Weights of a small GPT-style language model, trained from scratch on English Wikipedia.
Training: 157M tokens, 9571 steps.
Each number is 128 + 24 x the weight over the matrix's rms, rounded and kept within 0 to 255. Layers, rows and columns count from 0. Numbers have three digits each.

# gate: layer 7 MLP gate, 448x192, rms 0.117, rows 199-209, columns 0-191
# up: layer 7 MLP up, 448x192, rms 0.113, rows 199-209, columns 0-191
# down: layer 7 MLP down (transposed), 448x192, rms 0.108, rows 199-209, columns 0-191
gate199:158161098139155112135142143142118141095138125100088142101118116101131159092136142163152144113118174099139111079103108140150095140107130080142109149086134125137094165147109146130132106125129104137152122169119120163177132128091115181111117137144096079131172155091111151167115118127180150087117139091079157125093132120169089101145112113156080148133128104102137127120130165112107144140126091116067121151112145125119104161128107133127145106182123164113158113133131137137114110100138148147136098112117103115123177137107124113157106085122114107144155146109144136150093115106123173154
up199:136096117191135103115103161094120158119148070103119117150134091114137137137141148161090137113128114133135107134128135155144110143073093166114105106110166112132149141131130114094150105121101116125165179177146147110134113113125126123139150123146107103102115137131151155133107143137156162138133139140122171129137148138163166140076165120075102131136102121140147103098145112075088121108087122088101157178085125135125110138065123133099110120113135115140155109160157147168092138109110107150101107143081131125111143144143124126109107130097166109154133119161143130131128155108110164109
down199:111085141136090091151108096128119130093116115158120161179147113146126127103118138112168107129117146156135159141100155100114128120119092122114153145111139117124156141155139172151118120058136138106111132131110124109143109105126117144105157111108157079124152169139137136116172132112143141158095133136102138176134123129094101146169081139083137175158130134079133084173138117197139132135125107117107144140159171150114102150130112141140151089107096114126145114179157121126128119119150160093139074139121122104147134143120132140124140113165139137146101123183142134150104121151165138118
gate200:171174131125156122103134147133111131129080105134117149099130120113144114139129113120131135114114152141117130101116120159138138135126127101103147126131084139145130139091155145146088118131222149090136127140110137160110128138108153133120142142124111123151126147123147131155119137147139116147142121125131175111133145155110095115114114116138084100140138125113091114131163129109155173160107104113119139093162148102161100127140116198102113101139115148171089132139066111108114120153128133159132123090131085137093130098166145131115118209146169135099109172141159100123131190123102099149
up200:112110125154113150111125130132122097152140142135152136139106125147129158153130116104138113128126143144105112127157093119126151111157102143111112150197128133114118146097124120148123117128106124133158109121147077176103140134162110100141080122149147108150098111127121092122087131149159128106123109118119129163117177119131165139128152108132143126108114101119086098149097129173161087131159135126162083178125120125129109129162144114149114098144117149122129094138114140158118081084133130169152065154140137145139117103099099134067109150108154141123058120134126133132135117087123142148
down200:167120107113114124117083113127159107147132084130117160143100118119124138141090122151124122123157136135108140127108114142160147125093117086134123123114119086191097102163147102109139105103118135095118151097154112097130123113132140157130129141159110139115148094111151120108103161126116101068146177126096112134154144159135107143085117146141107105160134124146131146100098110136109133099157129091137087159126130130157108129111122149086143115106143093094166148127118088124127141161124103148136153143143106133113101154095123128143142124157107142179181168068142143147137146169153104139
gate201:095126115136165097145159156146090098160154101129151116132120088136131061138145152109131109092168158088132127110170144127091113120123126148109131140086117136123130125107099097111127128150111129134131112118192144121150106139145138113117155155152129171127125159092099059141112148123097124099161099126129124167090106125111164154157124127092094151108139151136170130103136074107125113133119106117132146126117120114165159141128140142125121108116125098096171112128099139155093124151112108130151137098110108129113148077123138092122168091112119135088152140111145127113157125129137091130
up201:095149115160161104198125102105129114114138148088099097118113148115137138171148099135075124114145146124149103100117131158118094133128158121119094141158138148138137089177125145159137154129141138117128132102071143142133121119122120130122148128098112139112137127084120106163122115104100144160143130117092132091131178167129152123138149115119106170113125102131102164117120152126130097127115111086131137103144101088122119150148106144110165131117140143182143138115121150125093128141124096116079088055109169136138115104135086112099151082115165147153115124090106122132108126136150191147
down201:171104159116135104151055110156105120165097139098113185123129091109149118122104088169177103121139129102141116139134160090122142136115111145125146131112153116093104110124127122107150129108128128158133149150141159143081132117175116129140169184109160140141157117113147125130104134121132194113126128130161112088117108141125159142108114105086093148043135144144107125106130133163146112139132105078144163156127122130111129115167166131110192148143165086159104158153165116128142137136130149135119161126150132116170131121090140125117146110131110116109141124110097182119136114152167126145
gate202:124116100122146135087123132116163154119094137147177112138117127160145135104136120135132105088107148119154155171100164158120131136131099155134147130134138138138153133120117124142107162137147137092137120165094133154107089127111187088084101086139147103093133120107130143149139131125176139110168143147130061173141130112161134153135135127106101107089082091108093125161160179153095185112159135110134192136136141149135100139168099133107086126166121163124174151152121142074108112151102132144137116150138119078116120085146102143143152136105133158104137112054166120147124118116105142132
up202:080126126109087103125152143081113170120155076130144103111105117127117106137145168145140159117148167123156109143106096135148109153113131123126138143167162133135106122125159101089153114128123172132142089106151104127077129132104152142098110111114126130190147163173138118101122114089112157115196133084103151119065133101140137148136098086121140138121129136170139096085096150153095158136155108102110096120146081110155116146117099128149126161152110132113144092101125153126105096119121165109121117133167124132133135154154123126148166082113164096124123170112170127125159093140118081126
down202:139079111096140163119148129106170114116093131122112137123135130117132104143106157129145078079122160151107136150148149130113130144157154119136098116118096163085116089146181123090120161143161146103126154157130152155107120150127171118113141157099119157089125095077144107153091124169104092154139134140133113149125133086115126148139157106112091106116125151151104143148139084159100133081114169145141108120119175145118148102121098144113133106143122132139115154141117046127132112070125162113153153118118132135139121144124117092148119099100103113080115131112181152129158062107108082135
gate203:112136131117143138183102132134130150096104141151165115120093125116087098137121123108137134100123120101140146136181110153136179105137157151124113112130134114152108136140083096129114140160157160120145133172089132119127118103100096134120189110143107164142088115132127115113102116116131134158189118110110121110157110143097141121120110145144078144096121138119146083153124110109144124179142160134124106110111114101152137136113150120165080121155127125180160119113094075109117158137156150140121106134129097182184107088154112092083131129133143125099094090145138125151148124169105170118
up203:124153117116108094122129107140108101086195079115127103096151124132141115124113119144143124173132088154089151173074150118166128126103125139135137140149129151140129140114156111119120143123115095149114121131137134110201150121148155153121122167132094122095123160147136122112186126151101127115115116113107114096115108110104153126111121130086126110146148142158137114143135109108123113128104088111140084149124126155139129131103144084099123140131113066124077160113149144104128117089116142108133134174105166133156140131115127188155131083129180145143122154118101131152138133132108133129
down203:111143124117113099150190122129115109074147114125149170086169104154159153137095103145172115139105100106126117108092157141122144137106085120109139107123092111124107122101125105147111133131135123141115097153155141108122181145131097117150146155155169142172148180113163144106101109125150120138162171071120140157125138141134091126115104137131108067078137141123129096152130138129151143127097145136104129116128099131114154129148112143102161177133115131123119147106085146157133136112138127127078169130126108170119162147128126153098117125114142133146135097146195164110124141136126128149
gate204:162105087124155152097139133124100140111133144155112072164123133127121166133104115131152107149147174112148125125145125113070132139102139130143163093150160117115104143135143159107149144125117147093134110153122146159128110160158095112121177149108114116131095164131146094110101156150144161101117160166127101118135161093144090124139152118146137108163133068128182120155122139123148125172109089106157150118153151136180081102119088105096109121150111144128113108122162061130117140154126124116144138135131120136165164059161127130160179131152155147137216148113166116128153147139080119154
up204:091111143129106117160106105128140096040155144092169125159147098126131121092127104168089141098116127166109148122108160129154143153117146121094120155168109176128087103127138090111110113173128136120127096148156162087099169152120149130107139143139107154095106106141090141090136084107102134076110122140114125127135100101113090138124144159126145112130150095177144149154097128153158152142117161128113147138106086153111130119139117132163110175131169143137140118127100175134179126122134140133130178092135089140121123098151089166122106125162130074094158121146131111114154127131136126129
down204:171123118113151090116149107136113130158102115096109150177099117121115146131116112094120169142131131120123147118079109115158129174130141093130158101108134141166143153166131141151119108118112112119111158156168136154152094099119110126186107136153177125155141128157138124111127149141152140182137064159145126115086140129134138151116184145096120086165096159130106122138080057099110117080123163128121123142129155124118116154141088166107055166143147089134133147132134121129122134154111145093118115173118158143109143121143137130098153137137122101103133137179105118075157112105122114114
gate205:092126157177137115104155091142137104117123174078138151123138146109113105177099163102107146122132112114159111179108119124122131142149167127138154124102090166166110173088093109156107146155132155131117117126101124160129137133136099133118102114152114159138148124134085139144122115137122140114098090153093112146146081112143105148113122106141105089143099107139146107118151126114132148126089137141105117156098134127141126146061138136140119097119142162122149153139124110120139107127062073180107142072143110131095110101129125139108126162110130113089144127092133166160143095111130156077
up205:125153152111121108110085108076135128090136118116107122087092098143128108138155110142123153127143106117147160172138150122103107123131140126115090167175119118147115139139155172127148128120135131107166142106131137170100129165086088155130097132099114135143134123157152152124148101138134135141111173117142163113140098103159119094179108124167102163116078120128137101143136143090142129159133121157154125110165135124130130103111134141137105137170104121155132161125139097095106130104134101083116129182158117133119093213093132157130118155093114149131141183136141117135154146138109145132
down205:159118124115121110112200174099081123116154116124089171125101097118129136166120121095100118135144124151121132152145146118149139124122134140141129146089131097119116135144111137125133108083106136137071114119088145199147077161126117137124140163165163107140157128128155155120100138103149155099193141106152066119115096103148142121100127165110107152131109119149128145124123142100096136132142079104177141117146119192145139172145106160116174145086146139108119130120138090144127138123118130120103143147148153148162117136124126146113097128184105123124105169144109141118102135145137109118
gate206:088109108130113103096162111143166167139118093112126121097120133112135106076112121108179149112060130118167137139138120144126158140134105127132182139178148118110105097130150144134104128097094128134115059123138151149116167165153161150129115123148147129102111127156154181114129148115173129158152130116122144158149172147127107084124168117128075125118103131131063115146133110165166098120147130151126141120141096124118080131130159108119105096141157124097118173137103134124134151088125168129111142146187078100112128124136118152154144097102118095120156110144107136133134116155136161121
up206:123181176107111127144108133127103149200144119135147107102096074121117148137121155119170095102109078122127116128135148161152133077122107147144148112111133118120167086153135156147135149132131166148143116152121171104140113121135144125110120090091095189150136111089112142145110143101123164143152143107133121171158129171164158150160139121128130071120109109095128145137136082095113108113159101120123089143123092090112148144091154129120141126130165116114103156146099153105120118132175128105151109113087107153139091143131144113133131150127112122140148132162080122113151116137123093102
down206:108165089113165149141072139119156143118141135136159090135130177148152105171144129152090144110151159114101136107118126157097131149129129172089124127122102113139111154140131131125121100144139085123099070142145160155156133134151181079143125149154141059103112129160142148116072107148130118120149100080123145138108137146149132106189133117142128113102146159165131156118102154141168132161117158107128138108115141152122124125158121120108122150121100119153129081122163117127087109109101146130176128148127070094113173115103130119102147128145114159140130127169139094144144134117118162161
gate207:170136113127099100145130126145133154084138086087150147098110089139143083067136149136133160062122150112128128127124129113139156131089166141117152120113119131110108139130152105118113149138147149119145101157155129157139148137090101123155111158161146119138153131153129141119160147135123142148117109091136089112093105159135110139120093098131114079115103111161113130124125125124184144093144117100149161148098124120152157114117099152177116135148143128111123127170146150113117118132090114159120086118108141092137157129129126127113108102118170106144105119094162127117135086109100163100
up207:169131161089135128169128141116130129133140135149093132084117099124098133119146168139135112119119136110129094176153140090130167118130170148152120094115089115114154100133120068071155122143133121105118123121130129123149101148158125124176118156151133166140159096145104116099108150135112123124099110188151145125119123131123078120145101113126131139105123135140128149146078134124148056122092116122151148135121144118137157150112122144134090133173168091132093095123167078146143113136120142118111096120111156114114134126132130073097130151097138121145134138158137158153141100111144105096
down207:097139157172165117141074132128163155116163130124167101130120106139142152130138113133110140151133126140127119080139132099093110163107116125102109120097148148130116095132120156155137111058163141139115140100153145148097099147144091114119156110093149101122125116130133133127154127148123154174098130080111132119102096142082147157157116193127130153144119133094138115154139140117131124134141128133086125122114077138099133114147129125129158117119119148147108130127127185119111117134133142118193159136133121149122130142137156149104145111112126146112129116153083163162091137159163123154
gate208:123145153083125143132121146151153107126133144096100112132120171136135124126139159148146176098129106132126084120159114110077176149105119125137110137083138140141126114112111138130153153087135095166117121111129131162154096152123102104123130125139162133110098186092142148161107161072130115130134088105155108175132141123121151125133094151112099122093122133136102129151130110091148153140125089136101124145111109118145177143121096138126108089165152186077139114129089136117137092175124128128127108116101094120151113115137168133119135100149118109085141147133103121114153125164096134119
up208:094114143109073126180121116148159150109103086115138144153118150135109114139117142138158116139110111125102119108137124129146147111108113160158074089117122089122141102147108146072117154100101135174139124115125122120111135113108069122096108130167136088112084162112130081152151125119152095124135088158146127165090129141096136100130111110145105104092091112144113114107110126154150121147125115116133138147094118139136157099124089132139123099146157166080146155151095104077132098171124194141131110123154115124139148143154158081103136104120132154113114138120117097102105135131081150120
down208:101142153125104135149039093144124126094183095090127132122102093123130145116141140139099134119129133150129124117136095122134132118115135126151089130136099146179137073181091125100130128115146101125134203135155098109086135125118111160068118135156131138155103169114128102129152109135097090130105118135142093157130125113141149146134128100103137137138142108122166136126152129133114123147121096140125110144148163118090102113120062135122151103137089117126102137147132115131136113157093143104083109113110122103118129185137129099067144135136142134128137112159074047095138127150089125120
gate209:128104120107147099105121114104109057119109123120102118148130147119112117081052106157108107102129133119135129127186118142181102165078121090100098094123108129129111115138142134152120130036140147099126117157128127187105147085141156142114150116132141120123129157105162159111123156139147114131144081106127057154160086129155105132163154128105114189142148120141089092111074107144123126157093126122137131161094071118141129129088116098168141148139155148118201133102090093132127125151116140147127112123134077137163109160083149127106156135148174120132070140101133104156137087128155161154
up209:112118150106083170110146126149124142118155070165081122142132136115141119117104097106133099127115090132115092170172143143101128071158171142142124124162130090133107134161140130110125127139112121156138104132138128144121128111106141128155171171108134132125152122123140114159143112143130128098134120149120127106136169137084096127135109127115152098138068100117173183115116084115095081096163141145120123113155139127112117136073110114163151094125155140122089140137111207130161154153163166124104125148139118124105122081122130107120096159158133109084157103145131182131148106140162146137
down209:122140113118094120159188098121133150123187170141145136135098127130114120135096094101127122127110131093110143143141144094159130121130155160160075150141085099113118144098121094112105103145136125108112131108122123153100205123093145132100168124099151157156155126117138127100114151129145176112081122138127175102143142123125113111132112156122160070133152091139106113110113105112135086146090160159160142121151158152112137087114114121178118129095147134111124127177167113126092128098144136122136114156109125106140077133130129165168084105127154106140123167161145188122155095099108143148